From a checkpoint of a small transformer trained on Wikipedia.
Size: width 128, 2 heads of 64, MLP 448 GeGLU, 4.67M parameters.
Each number is 128 + 32 x the weight over the matrix's rms, rounded and kept within 0 to 255. Layers, rows and columns count from 0.

# layer 10 MLP down (transposed), 448x128, rms 0.0798, rows 6-40, columns 0-63
[[132 176 148 170 122 105 180 114 117 119 149 112  88 173 152 123  80 110  58 185 145  97 161 125 115  93 142 154  63 113 101 142 137 119 119  99 138 164 134 132 173 154 139 159 115 186 107 147 119  92  82 143  83 107 124 149 107 165  97  90 132  71 127 101]
 [162 183 148 119 164 100 113  67 118 206 116 164 202 169 142 129 103 155 119 140 123 141 119 158 149 100 133 115 169  59 186 142 162 103  78 151 112 103 155 105 104 131 181  90  89 101 150 148 123 177 162 147 120 101 133  87 135  81 151 152 137  82 166 221]
 [132 137  43  88 121  86 129 177 116 201 139 126 194 155 162 142 120 115 115 164 161 162 125 146 106  51 122  65 172  77 177 124 141 150 137  95 171 101 108 109 100 146 123 189 144  90 141 111 110 167 136  75 140 149 150 116 190 151 115 174 104 137 160 136]
 [ 95 134 100 135 153 124 107 171 168 143 140 171 119 109  87 172 127 135  93 124 120 146 116 102 156 148 122 100 107 102  98 147 139  51 124  76 168 132  97  81 128 169  87 175 147 142 134  95 142 120 170  61 120 165 129  52 146 181 164  87  52 118  86 152]
 [111 111 146 109 126 101 161 116 119 157 148 119  93 116 145 128  80  82 168 145 138 140 106  96 145 105 160 102 141 157 146  22 132 153 167 126 110 148  78 139 159 134  80 131 161  77  98 179 100 126 129 108 118 145 158 139 151 161 135 128 152 107 148 132]
 [189 117 132 144  86 161 120  78 156 179 105 125 190 140 206 147 161  98 179 153 208 114 148 120 146 136 145 142 119  74 182 124 136 118 163 132 127 129 135 198 146 133 161 169 143 132 146 144 148 155 138 156  54  66 174 168 137 113 124 136 143 130  97 156]
 [171 159 159 118  82 107 118  92 108 131 151 148 159  47 184 139 156  73  91  74 178 125 132 133  86 156  92  94 102 129 134  96 111 144 164  22 151 157 124 147 155 168 143 138 109 111 157  96  96 152 179  74 122  89 121 122 171 135 127 164 121 108  87 121]
 [112 154 163  91 150 135  72 103 113 113 102 116 167  47 153 131 183 127 138 156 107 127 145 126 134 141 112 143 187 122 140 103 115 119 166 133 121 136  67 123 109 152 155  76 108 163 125 126 105 149  79 213 104  50 140 174 228 159 138  78 166 127 111  80]
 [117  89 130  88 123 175 179 124 150 184 101 146 144 151 157 117 111 118 134 176 119 139 121 159  92  90 136 140 156 156 143 165 130  79  76 129 132 113 114  95 161 191 123 149  66 170 175 184 180 133 153 130 131 107 143  97 175 110  77 105 119 124 146 145]
 [111 143 127  99 156 130 110  91 120 103 142 128 144 175 160 167 140  92 130 139 146  85  81  82 104 120 177 118 189 137 160  89 143 110 155 123  99 105 111 119 185 141 186 194 171 125 122 120 107 130 186 137  96 134 113 139 120  94 141 166 134 156  97  69]
 [118 112 187 106 121 191 121 176 131 164 112  77 173 132 199 110 144 116 177 166 125 162 138 123 210  58 117  89 120 136  99 147 121 106 122 105 155 133 162 179 133 107 116 123 142  83 103 132 142  95 173 172 153 155 118 177  95 188 144 117 128 139  67 134]
 [ 85 149 102  61 194 148 141  98 164 146 184  88 128 174 163 135 117 137 123  58  78 101  99 124 115 136 164 180 106 134 128 161 137 125 185 130  91  47 155 121 171 119 142 171  94 194  84 107 142 150 133 138 115 181 164 156  97 154 113 151 160 120 124  99]
 [138  84 204  97 145 122 102 165 136 125 139 123  80 121 110 113 183 114 121  96 136 180 103 110  84 112 102  92 146 145 164  93 150 138  92  81 117  94 135 162 125 118 120 114 136  92 128 154 131  98  95 121 174 152 115 155  77 159 152 117 160 158 125 127]
 [140 104 155 144 181 180  96 126 112 141 105 145  59  96 141 114 120 125 129 148 129 158 123 140 116 147 141 156 166 150 186 113 144 131 172  89 181 138 138 111 141  70 143 174 135 144  89 154 159  64 137 131 154 169 123  95 125 124 102 135  91 117 127 139]
 [ 95 158 163 132 170 121 110 123 159 125  86  81 109  87  74 151 162 136 142 141 117 106 169 144 114  99 142 121 170  75 132 107  70 144  70  98  83 145  50 113 128  49 189 119 149 108 172 145 200 130  63 161 117  84 104 175 138 156 109 131 127 146  93 150]
 [159 150 135 186 136 137  86 121 125 135 132  80 137 135 113 139 157 155 141 134 162 129  81 128  86 137 159  98 141 129 193  84 160  24 136 108 104 115 158 100 102 146 159 134 136  89 197 190 147  91 147 215 192 118 105 155 106 166 112  86 118 178  86 141]
 [143  88 114 193 118 118 139 110 163 125 159 142 143 138 170 127 167  92 156  73 121 157 150 124 135  88 115  81  91 122 156 180 133 126 134 154 159 205 112 132 132 137 127 134  87  84 107 165 125  88 126 115 112  83 158 193 143  92  92 170 153 145 135 176]
 [ 82 144 102 131 149 107  81  65  85 109  79 201  99 149 157 161 108 161 117 141 148 134 133  68 105 146 153 134 128 115 143  97 155 105 112 132 127 152 104 154 146 180 182 125  87 192 125 162 153 203 104 162 141 151 131 222 107 139 135 160 100 146 126 107]
 [ 61 130 119 149 188 111 147 109 160  74 122 119 118 103  81 141 158 137 122 131 136 121 153 132  93 167 131 166 136 148  54 149  96 145  76 104 143 172 130 101 182 122  76 137 184 130 130 163 184 147 133 155 157 103 111 104 118 129 173 142 153  72 136 164]
 [ 98  91 128  94  72 152 149  65 215 115 101  53 106 136  63 127 141 145 143 113 103 144 157  75  95 163 173 183 158 218 129 152 103 140 142  96  94 149 148 186 112 124 146 133  97 153 154 155  86  87 171 137 151 121 100 126 117  96 175 112 134 155 150 134]
 [114 101 161 139 168 188 129 141 110 112 123  73 104 137 126 127 131 106 106 131 141  78 121 110  78 100 104  68 168 112  86  78 125 116 110 116 108 118 157 132 161 122 137 168 212 136 199 169 120 100 121  65 141 120 161 109  90  88 113 110 107 117  97  93]
 [ 86  73 120 110 148 127 121 144 110  86 139  77 125 162 161 111 153 144 136 151  99 144 132 142 135 186 126 144  79 112 104 137 124  85 109 127 134  56  84  91 119 142 106 135 173 156 131 153 135 127 101 138 182 157 127 114  84 150 110 105 120  91 125 116]
 [108 115 118  96 119 155 132 107 140 106 156 132  98 135 165 133 129 145 120 173 201 133 158 102 133 157 136 156  82 139  96  75 119 145 126 103 139 137 144  83  99  83 122 172 117 124 141 116 124 134 130 159  98  96  99 110 120 103 122  86  93 151  99 157]
 [140 157 167 170 177 155 158 155 188 144 123 163 156 133 139 143 132 110  87  60 152 121 119 141 107  72 126 131 200 138 117 113 124 134 113 160 132 133 189 148  64 136 100  95  84 168 111  91 124  87 152 123 152  78 154  76 163 108 132 158  94 120 105 138]
 [101 129  65  74 143 137  95 125 140 129 102 118 128  92 175 123 143  68 144 148 205 156 147 162  91 143 110 156 146 107 150 159 134 123  98 127 167 123 148  39 121 106 107  84  94 137 138 132  96  79 125  80 117 191 172 105 162 136  83 118 105  84 105 124]
 [134 129 139 122 121  93 141 156 191  75 116 157 124 143 122 181  91 155 119 121 117 146 109 119 108  66 131 156  82  96  66 101 153 150 114 137 128  79 137 124 117 185  99  95  59  52 167  82 133 174 148 123 137 171 122 113 115  94 132  80 100  98 160 139]
 [174  96 121 111 156 117 127 193 129 142 132  93 171  87 172  94 103 145  92 159 112 169 169 222 135 110 195 120 135 106 175 150 100 140 112 120 153 146 131 200 155  93 135 125  90 173 139 106 134 121 143 109 121 113 145  90 130 197  82 135 118 135  90 170]
 [223 122 162 159 176 101 105 181 147 142 160 134 111 175 121 177 160 141 106 130 149 180 155  97 119 135 116  97 118 104 169 161 119 141 127  54 157 121 156 106 109 116 143 134 175 109 145 150 114 169  28 122 120 167 157 101 126 161 107 121 115  66  80  91]
 [137 110 113 144 126 144  63 131  93 140 127 149 103 102 113 127  96 112 173  69  70 102 123 188  96 125  85 120 114 154 122 137 165 113 116  61 134 106 145 123 129 131 105  91  89  97 191 180 132 164  96 112 197 177 161 138  62 154 134  87 135  87 117 137]
 [200 122 110 154 137 130 109 132 133 151 149 119 127 132 141 114 156 116 130 151 115 105 129 138 146  70 131 122 139 121 114 183 140 140 130 139 191 113 141 212  81 151  95 107 122 172 132 118 143 125 126 163 140 150 148  74 131 162 110 115 128  81  77 130]
 [110 121 124 122 219 117 128 159  85 161 149 109 116 144 149 113 145 147  87 132  80 148 116 134 167 163 170 185 127 132 134 158 176 123  92  87 106 150 120 137 112 139 141 124 103 125 173  91  95 144 174 152  92 181  99 127 154 106  62 149 162 156 122 129]
 [ 30 130  85 145 117 111 104 102 201 170 109 137 143 177 210 107 246  97 151 141 110 169 135 124  83  96 136 101 105 158  99 139  89 177  84 177 225 133 128  79 170 183 120  84  73 145 195 121 132 113 144 135  85  97 128 100  99 112 129 177  97  81 139 148]
 [104  91 120 125 110 127 105 176 128  96 146 143 174  79 105 116 114 161 124 203 152 127 113 103 182  85 134 120 137 102 162  64 101 197  79 138 168  89 115 101 191 127 194 116 110  40 118 123 175 144  64 158 132 156 130 135 111 117 127 132 115 148  90 144]
 [113  93 164 160  92 154 148 114 134  94  95 180  53 118 106 144 144  95 135 175 133 151 142 159  98 148 116 132 120 120 118 139 140 110 108 146 160 136 185 118 141 100 108 164 132  80 126 117 144  98 141  87 156  70 175 218 119 196 112  82 173 222 107 101]
 [102 179 116 122 156 135 115 130 135  72 126  87  64 132  86 129 119 114  90 132 142  94 134 161 113 104 168  82  61 140  76 145 108  96 105 133 137 138 112 162  82 104  85 145 163  98 102 111 119 136  92  62 167 157 143  94 126 170  83 106 156 118 136  98]]
# layer 10 MLP gate, 448x128, rms 0.0824, rows 7-41, columns 0-63
[[101 113 189 150 210 180 121  90 156 121 104 158 140 171 125 123 152  96  82 138 126 139 157 182  88  94 122 171 148 100 117 157 147 135 129 144  98 122 141 103  95 159 133 146 103 158 121 180  66  97 160 127  78 109 133  88 106 142 121  97 161 109 101  91]
 [141 123 150  99 156  95 169 138 145 103 123  82  92 155 131 108 128 147 127 101 130 184 165 154 120 158  99  87 174 115  38 112 113 141 155 156  42 136 133 109 181 185 123 171 146 131 139  91 225 110  76 132 162  99  81 106 115 102 105 157 182  84 116 173]
 [117  98 188 150 177 160 126 196 136 148 142 143 109 106 101 135 131 135 161  72  71 206 202  83 170 112 119  93 143 176 131  77 127 119 164  74 169 152 135  67 161 144 139  97 126 141 132 122 145 133 120 139 177 125 131 118 109 121  84 189 126 195 136 145]
 [134 124 130  69 113  96  83 125 106 128  94 158 118 138 120 117 108 131 120 113  64  83  97 139 110 123 121 152 122 112  48 120 125 131 100 142 135 138 132 142 163 127 116 154  99 104 123 140 133 120 143 100 153 103 119 144 159 125 116 156 210 125 110 125]
 [119  51 138 203  99 170 137 171 182  87 167  89 137 129 144 159 152 135 105 156 184 127 131  88 120 153 128  71 186 142 124 148 156 194 131 132 116 128 113 122 113 110 124 155 121 151 134 146 156  84  99 180 151 172 168 106 111 101 182 103 126  93 194 107]
 [ 99 182 111 123 134 134 149 108  73 122 122 161 145 121 151 152 109  78 145  94 136 124 122 226 132 124 130  73  68  69  98  63  44 121 134 130 169 148 161 155 172 164 200 155 181 112  99 184 121 121 119  91 136 105 135 108 151  88 137 147  96 124 117 133]
 [ 97 132 126 178  85  79 102 154 154  83 138 144  94 152 131 164 157 116 168  73 115 173 161  85 102 168 134 114 104 171 142 129 159 157 132 137 114 152 168 101 117 136  97  91  99 215  93 131  83 123 143 147 124  80 138  91 116  83 139 126 106  90 180  96]
 [163 101 144  76  88  88 176  84 161 139 114 152  73 142 144 155 115  88  64 181 107 138 149 149 191 113 117 158 109 104 116 113 127 112 150 114 123 191 152 102 166 174 118  97 158  97 140 152  80 117 138 175 138 109 129 171 217 116  81 143 151 153 173 158]
 [100 114 146 105 125 147 147 140 141  97  98  95 129 144 198 174 119 114 134 128 122 144 118 107 157  47 171 137 152 109 181 109 132 124 117  69 130 101 151  90 152 193 137 155  99  99 113 153  67 126 123  85 104 166 143 100 111 116  83 123 145  93 147 151]
 [126 147 130 186 123 126 137 194 165  96 133  87 121  84 131 160 116 116 168 126 116 117 144 112  84 158  86 178 163 113  99  77  65 110  75 125 131 111  80 108 128 114 176  81 166 116 154 194 123 120 131 122 147 135 138 120 169 111 165 120 180 155 129 139]
 [157 192 118  94 137 100 155 186 114 127 132 174  97  79 102  88 148 107 105 126 141 160 180 183 130 173  42 119 125  81 132 149  97 131 104 133 187 111 101  80 150 157 158  49 144 146 142 119 113  94 105 160 163 103 172 173 118  83 113  99 200 135 141 121]
 [108 149 117 157 145 140  77  97  94 144 116 103 155 153 157 152 131 132  75 140 122 146 116  94 115 138 124 135 108  97 129 184 150 127 105 101 142 194 157 158 116 113 172 123 159 119 130 146 134 186 139 192 128 157 157 124 170 155  93 138 103 121  71 139]
 [114 150 117 172 146 127 122 130 105 140 116  88 126 152 167  94 119 135 153 107  89 107 126 119 156 148 125 165 104 133 165 163 111 163 140 113 182 180 128 140 118 179 128 134  64 134 134 117 156 165 143 170 136 107 100  93 102  92 115  76 144 112 148 151]
 [ 96 137  64 173  95 140 105 164 147 111 161 144 128 152 118 144 183 147 151  96 127 109 142 175 142 129 115 118 127 153 117  96 179  63 184 113 117 166  85 180 157  87 124 130 168 145 142  99 135 175 131 104 112 147  87 148  76 134 166 145 171  83  93 124]
 [141  79 130 145 114 151 173 172  89  95 195 138  97 147 156  49  98 108 140 173 132 139 162 114 175 140 116 139 131 121 176 114  87 196 123 100 155 127  94 125 114  85 173 123 141 198 130 152 158 116 118 102 118  93  85 142 157  78 122 191 135 123 141 211]
 [ 71 133 203  95 134 136  78 138 117 123 125  88  73 161 121 207 134 115  92 134 164 114 146 167 111 105  84 107 120 135 135  57 123 173 133  64 109  93 176  79  85 128 106 155 154 114 156 148 130 142 143 166 131 174  72  98  90 116 110 120  92 133 143 121]
 [136  83  78 176  82 100 104 127  72 109 148 129  81 139 139 142 130 143 134 107 152 124 153 134 115  95 170 178 130 159 135  72 101  94  73 141  88 109 145 134 122  89 165 106 131 166 166 162  99  96  95 140 164 159 148 137 114 128  65 138  65  68 131 125]
 [118 105 146 169 130 167 153 165 135 123 150 165  80 155 168 104 171 101 134 118 100 187 148 128 113  71 149  83 123 121 137  92 141 121 186 166 102 111 140 169 114 163 154 113 110 110 149 181 193 134 117 122  79 152 119 142  96  83 167 123 132 116 183 134]
 [103 100 127  93 154 173 103 123 138  84  82 128 141 118 140  92 167 109 131  77 209 173 167 157  86 135 141  92  99 166  46 116 125  98 181 117 119 117 143  54 123 122 115 129 119 150 106 125 124 141 183  95 214 134 152 134 114  88 179  81 135 142 204 113]
 [ 67 161 109 113 119 129 122 121  87 124 104 154 107 152 175 129 142 104 125  85 163 115 106 118  96 118 125 148 102 135 108 106 145 116  70 125 118 144  68 138  50 170 138 132  85 104 177  88  94 123 139 146 170 141  77 151  84 137  94 177 146 154 166 158]
 [132 103 111 140  93 139 104 158 133 161 106 153 119 114 100  97 125 155 124  89  58  98 146 111 137 153  82 116  90 150 151  75 120 111 100  95 171 114 159 145  79 144 128 186  88 110  79 175 133 110  69 115 144 136 127 141 144  81 104  86 130  86 155 151]
 [149 126 139 123 128 152 156 125  67 109 180  88  94 118 123 144 141 149 150 126 101 106  78 106 140 109 107 121 138 166 172 137 126 168 131  90 145 135 131 151 117 122 130 186 137  98  88 107 169 143 167 145 108 168 182 139 126 130 109 167 149 129 126 138]
 [113 111 116 128 160 146 176 217 164 144 121 119 151 155 150 131 192  75 165  69  87 185 137 115  43 129  67  67 101 109 123 178 117 139 147 138  88  84 174 112 123 125 122 133 135 130 214 116  98 114 148 123  89 140 196 104 114 153 118 147 129 159  64 162]
 [ 70 138  97  78 123 160 122 101 109 157 160 154  78 129 106 111 109 104 114 155 132 117 146 178  89 156 131 111  95 140 164 106 101 111 163 106 149 137 155 103  93 165 124 163 106  99 109 126 156  74 110 101 122 170  82 134  84 137 152 129  94 186 107 149]
 [169  79 124 206 117 146 149  88 155 123 136 119 117 151 210 118 113 132 139 138 119 111 107  86 132 114  89  80 132 187 139 109 126 134 203 174 169 133  89  97 125 104 112 147 137 143 141 171 104 146 178 189 108 105  98 186 109 135 168 143 157 101 139  98]
 [121 151  87 128 123 134  54 164 119 137  86 201 119 154 117 108 189 163 134 124 121 103  82  39 174 145 127 144 134 132 120  37 128  93 107 168  93  96  87 140  72 178 102 145 104  68 135 112 133  89 110 154 131 115 134  66 170 172 142 169 110  86 124 133]
 [109 142 131 112 120 153 119 184 132  91  95 109 124  92 136  93 105 116 110 134 173 162 160 118 164 117 158 129 122 159  95 114 119 144 114 136  50 106 123  78 145 115 106 142 118 185 184 125  96 142 141 134  80 108  92 179  76 114 109 168 142 112 161 127]
 [145 135 101 119 132 123 121 133 143 178 184 141 158 117 130 148 158  92 189  58  78 152 194 164 127  93  83 120  86 110 147 103 143 168 143 105 124 129  86 157 130 166  92 112  50 105 154 134 112 174 109 166 137 133 159 126  86 110 174 129 108 160 194 108]
 [137  99 136 123 123 141 168 122 122 120 126 148 162 161 132 100 121 162 105 143 141 142 108 139 124 159 123 124 101 115  66 145 181 148 134 123 106 114 137 115  48 167 154 119 182 102 142 118 153  53 147 133 159 135  97 101 152 121 136  89 151  72 154 113]
 [163 107 104 157  85 145 160 132  64  83 140 109 113 158  89  84 144 129 149  71 122 122 151 190 133 105 107  92 111 145 145 115 121  75 118 138  71 123 136 116 186  64  99  91  81 185  59 113 169  87 137 126 182 100 161  67 100 152 162 141 152  97 138 113]
 [102  48 179  92 142 176  55 103 144 177 147 116 120 161 101 130 126 101 130  87 130 153 118 160 137 140 119  57 157  57 160  88 104 129  51  69  65 160 102  94 114 143 154  99 133  96 122 117 112 121 129 107 121 168 127 114  83 108 192 136 156 177 126 147]
 [111 102 159 152 165 136 138 107 176 103 136 111 152 101 112 139 147  83  89 121 107 121 235 127 101 131 168 135 143  69 112 123 118 144  99  94 175 170 103  77 160 147 136 120 113 120  81  94 149 148 109 153 122  90 127  96 110 167 127 139 117 205 166 130]
 [ 92 176 136 212  82  59 111  83 113 153 154  99 124 104 116 133 140 101  67  92 120 112 154 125 140 122  97 188 123 134 142 109 146 117 140 162 149 198 149 121 128 132  99 172 110 223  52 116  83  83 122 141 111 104 137  98  68 234 113 172 109 114  92 159]
 [120 133 141  91  70 124 150 144 189 107 150 138 144 144 111 117 123 135 145  82  71 185  70 111 145 136  38 130 128 134 139  85 125  88 154 160 112 118 198  58 129 143 175 129 118 136 133 136 135 102 117 133  81 163 154  92 126 102  91 125 152 172 141 165]
 [118 113 108 107 107 145 125 191 100  92 148 132 138  83  95 137 134  94 133 119 100 165 102 119  68 118 185 101 190  86 149  81 127 155 129 129  93 135 138 159  84 100 141 131 143 200 100 171  85  94 119 222 177 127 163 164 147  89 114 130 149 127 186 129]]
# layer 10 MLP up, 448x128, rms 0.0775, rows 7-41, columns 0-63
[[109  73 168 146 129 137 117 160 125 207 106 146 104 145 128 127 163  92  73 143 103  98 100 150 181 129 130 120 147 132 108 138  97  76 119 145 199 169 112 154 103 164  86 109 128 152 139 115 142 156 195 168 156 145 154 132 144 125 147 142 152 110 148 193]
 [ 54 122 115 162 144 142 155 100 111 143 207 194 191 151 208 183 170 104 144 107 125 160  45 126 118 147 185 116 169 146 127  96  92 149 175 133 119 134 133 123 107  91 114 139  97 126 139 147  91 126 180 200 180 145  69 166 152 141 182 130 140 191 109 156]
 [106 165 159 121  73 169 177 112 136 145  95  84 113 110  97 211 133 134 146 104 160 135 169 154 136 147 127 122 135 141 130 110  90 115 161 128 120  94 140 156 110 119 117 136 173  90 138 138  94 137  83 131 114  73 143 156 147 182  74 123 124 137 163 159]
 [138 113 121 108 166 134 115  94 146 203 105 107  85 146 133 108 133 190 113  74 133 126 126 110 181 144  90 147 139 192 113 169 108  95 126 110 176 143 160  74 156  91 167 128 115 126 133 126 154 136 145 119 142 133 140 126 158 167 108 150  45 124 135 141]
 [137 134 155 122 104 133 123 193 102 112 110 144 125 148 110  84 187 120 125 133 137 162 103 118 102 161 132 123 161 176 137 118 153 111  93 117 129 104 177 111  78 119 109 117 120 115 130 102 125 140 136 115 135  69  98 142 128  97 170 162  98  68 135 120]
 [203  69  69 127 124  65 117 180 187  83 139 110 171 108 141  89 103 169 190 104 127 146 140  92 112 103 135 137 160 102 104 141 144 136 116 142  96 176 144  38 120  93  86 185 164 123 162  82 107  78 148 139 117 133 147 135 129 144 194 119 144 124 118 136]
 [ 77 102 171 129  79 137  88 142 146 141 148 120  83 165 136 160 158 164 138 133 149 152 112  97 123 136 155 129 120  80 101 110 119 104  97  71 173  74 168  93  95  97 107 140 127 133 137 138 222 136 154 122 142 143 110 150 154  94  90 109 207  98 121 161]
 [106 120 146 148 226 130 136 116 199 139 159 102 124 202  86 151 166 171 136 121 135 152 134 109 158  84  79  93 102 114 156  75 126 160 125 120 127 106  65 134  73 123 148 130 166 114 131 137 125  89 125 114 120 104  81  99 129 132  78 137 122 130 162 104]
 [144 121 104  88  90 119 139 130 129 163 148  87 146 116 128  54  95 149  92 133 113 122 185 173 164  65  86  92 183 105  90 133 147 210 114 111 145 174 109 200 157 128  15 140 142 135 136 149 136 106 139  84 106 123 131 213 136 125 153 159 142 154 117 106]
 [130 137 157 125 173  83 127 150  86 130 152 102 129 127 118 137 180  89 154 121 140  76 124 105 147 159  77 147 135 104 145 132  69 105 127 178  78 123 115 151 164 166 163 141 138 170 198 108 103 169 144 139  96 157 117  68 183  93 100 111 106 129  98 101]
 [143  91  85 123 124 107 166 122 145 155 183 138  77  53 143 121 150 120  45 174 112 111 152 147  79 115 192 108 162  96  92 125  92  94 120 142 102 147 110 132 114 113 103 139 100 141 101 132 116  77 212 142 187 124 135  77 116 123  99 176 130 100 123 165]
 [100 173 147  72 128 159 165 105 131 134  82 119 186  97 160 107  98 161 102 184 148 100 128 105 120 179 136  97 110 104 129 174  94 162  94 132 123 109 102  95 138 121 149 111  73 128 171 100 152 145 144 145 109 133 100 157 194 118 135 150 110 104 134 173]
 [118 134 153  91 116 142 124  98 119 153 125 139 130  94 161 147 193 104  81 162 128 116 124 156 107  66 137 166 108 154 136 107 166 138  52 135 102 124 112 183  81 103 141 178 121 135 129 101 134 170 138 156  82 123 145  76 118 127  98 112 129 160 100 120]
 [ 59 179 120  93 126 170 138 100 160  58  97 142 129 128  91 113 136 155 151  86 185 109  66 174 141 154 122 121 145 114 132  14 116 108 115 136 137 137 182 139 115 130 127 118  25 128 133 106 101  61 117 156 155 136 119 163 150 101 160 126 166 179  82 130]
 [124 173 157  70  97  31 150 129 125  98 101 168 131  95  66 142 116 155 172 117 120 143 124 119  93 146  80 119  74 117  50 158 106 113  53 105  84 125  79 147 114  88  71 106 173  95 126  86  89 141 139 164 117  85 100 108 179 102 173 105  93 119 107 200]
 [107 172  70 110 143 139 150 106 114 100 130 157 123 200 159 127 139 148  79 115 161  85 158  82 119 102 114 157 176 112 117 116 156 122 139 114  76 112 140 188 176 132 118 115 156 150  32  98 195 155 168 127 125  99 123 160 127  88 106 153 185 169 125  92]
 [136 112 100  95 107 164 119  85 131 196 150 131 166 122 158 120  85 158 134  93 170  95 136 168 136  93  89  99 126 169 138 201 106  59 144 160 111 141 113  61 136  78 111  96 114 137 109 117  91 115 150 116 131 122 139 207 101 129 159  63 131 184 115 141]
 [127  55 146 124 130  93 125 162  74 193 165 164 121 102 102 145 184 136 136 106 175  95 163  70 141 161 116 152  96 166 102  68 133 130  71 124 111 132 114 112  97  89 102 115 128 154 118 153 180 120 129  57 123  88 154 112 189 150 172  87  75  58  84 110]
 [119 134 213 156 118  91 151  69 127 114 150 116  71 167  60 148 146 134 121 107  99  86  99 157  52 134 137 207 122 103 158 153 132 136 104 104 119 166 122 197 170 113 101 141 121 163  84 115 168 143  20 103 117 141 113 136 160 114  74  99 184 188 153 141]
 [158 161 126 159 133 131 137 126 147 105  45 147 152 139  81 107 103 142  98  86 130 100 150 126 139 124 146  77 149 167  73 111  78  95 144  92 150  98 103 112 121  97  85 139 157 138 133 155 127 127  97 148 139 149 127 155 141  76  80 146 160  84 100  90]
 [ 86 121 159  71  85 143 135  97 150 141 104 121 166 120 129 166 117 140 122 113  91  88 149 116 151 155  63 149 118 107 205 155 154 159 146  40 155 111 182 131 100 115  95 105 152  81 147 112 117 132 131 158 103 130  98 176 122 102 125  90 167 153  73 115]
 [141  93 129 120 156 149 116 105 166 109 135  91  80  97  99 121 134 141 130 140  70 107  80 128 166 147 116 190 183  81 105 137 107 122 137 102 159 167 100 142 121 108  85 123 155 143 147 125 179 157 168  94 148  65 172  94 141 171 126 150 143  72 162  89]
 [196  88  74  85  93 118 137 134 137 116 192 137  69  71 117 132 109 140 111 119 101 131 158 159 165 158 164 186 122 167 111 106 135 135 108 113 103 125  72 150 134 113 127 106  53  66 161 113 133 200 148 147 123 196 109 131 124 152  83 158 184 147 105 131]
 [112 169 132 160  84  70 147 179  78 129 129 172 142 123  78 157 115 133 133  77 143 105  82 138 175 115  96 160 131  99  97 132  95 114 187 162 101 113 200 138 159 191 147 197 128 174  88 108  93 153  75 138 167 145 178 133 110  92 147 153 150 148  84  95]
 [130 113 118 165 123 119 142 102 129 186 101  95 127 122 131 161 144 141 157 118 135 184 120  95 155 110 128 120  65  98 122 123 111 114  88 129 151 192 161 102 136 168 136 113 174 174 129  87 160 147 110 139  88  96 131 180 114 130 109 131 104 168 121 134]
 [ 65  85 125  88 139 120 131 119  96  58 125 153 146 157  62  93 174 154 112 130 118 135 158 147 143 140  78 118 161 102 131 113 130 175 144 106 177 105 109 148 113 151 136 189 161 136 113 171 135 110 152 104 133 119 130 155 137  78 164 124 119 108 163 119]
 [105  89  83 161 114 137  98 153  77 134 132 112 165 152 139 123 196 163 143 137 131 123 127  80 111 172 121 149  84 109 104 125 151  76 118 145  81  96 181 139 162 109 104 193 148 111 104  77 111  90 206 148  73  89 165 125 178 168 123 136 136  80 123  92]
 [134  88 127 112 147  93 224  79 135 127 139 132  96 150 122 139 119 139 132 116 112 106 115 124  84  73 151 136  66 126 173 119 121  84  77 126  79 181 109 112 134  96  66 115 117 120 158 156 140 150 141 161 119 209 121 116 146 106 137 101 202 118 128 150]
 [114  80 149 123 107 104 102  93 126 173 118 148 140 132 139 124 105 139 127 143 170 106  99 103 100 156 115 127 123 172  92 107  43  93  94 137  68 182  88 181 132 134 141 105 157 139 116 138 128 153 140 101 148 108 140 154 150 107 114 130 109 102 151 132]
 [138  71 104 116 170  96 164 178 115 121 143  75  99 116 149 150 117 123 139 121 143 106 140 118  90  71 143 177 111 123 134 174 147 168  90 144  69  75 100 139 142 136 132 161 168 114  70  73 117 183 130 112 128  83 165 138  61 165  83 132 147 144 101 161]
 [144  58 172 121  78 123 145 142 125 162 112 132 168 148 103 141  98 126 117 146  98  83 152 139 136 126 114 100 124 123 165 162 158 189 127 118 178 124  95  42  98 135  89 134 155 177 129 129 189  91 117  83 128  84  67 134 102  90 157 120  85 135 231 198]
 [ 68 163 105 195 100 130 181 146  85 130 150 128  88  97 123 109 135 120 140  86 154 146  95  77  81 153 171 118 154 160  95 137  80 143 123 132 116 117  63  82 168 113 126 124  85 118 122  68 121 183 159  47 152 146 119 130  73 120 105 175 113 188 141 179]
 [143 150 175  80 114 105 122 103 124 102 116 142 150 158 124 137  97 175  69 141 125 123 143 140  95 148 140  77 112 103 128 116 168 149  82 139 159 124 207 126 164 170 144 138 137  69 102 127 138 152 135 149 155 161 107  79 139 174 134 102  81 165  93 117]
 [ 97 207 135 109 115 148 143 139 142 162 124 139 207 178 130 117 133 136 167 107 153 113 122 104 147 153 113 173 185  90 105  70 140 101 117 163 177 161 141  99 122 132 114 207 145  99 180 106 118  66 102 106 154 110 103 124 100 158 111 155  82 128 132 137]
 [112 127 130 166  91 108 151 137 161 150 149 132 171 147 221  94  78  83 130 106 107  86 150  37 132 135 130 132 120 133 131 178 117 123 149 167 121 132 169  83 121 164 176 155 141 143  96 133 171  61 124 130 156 195 116 152 150 128 142 130 151 105  60  67]]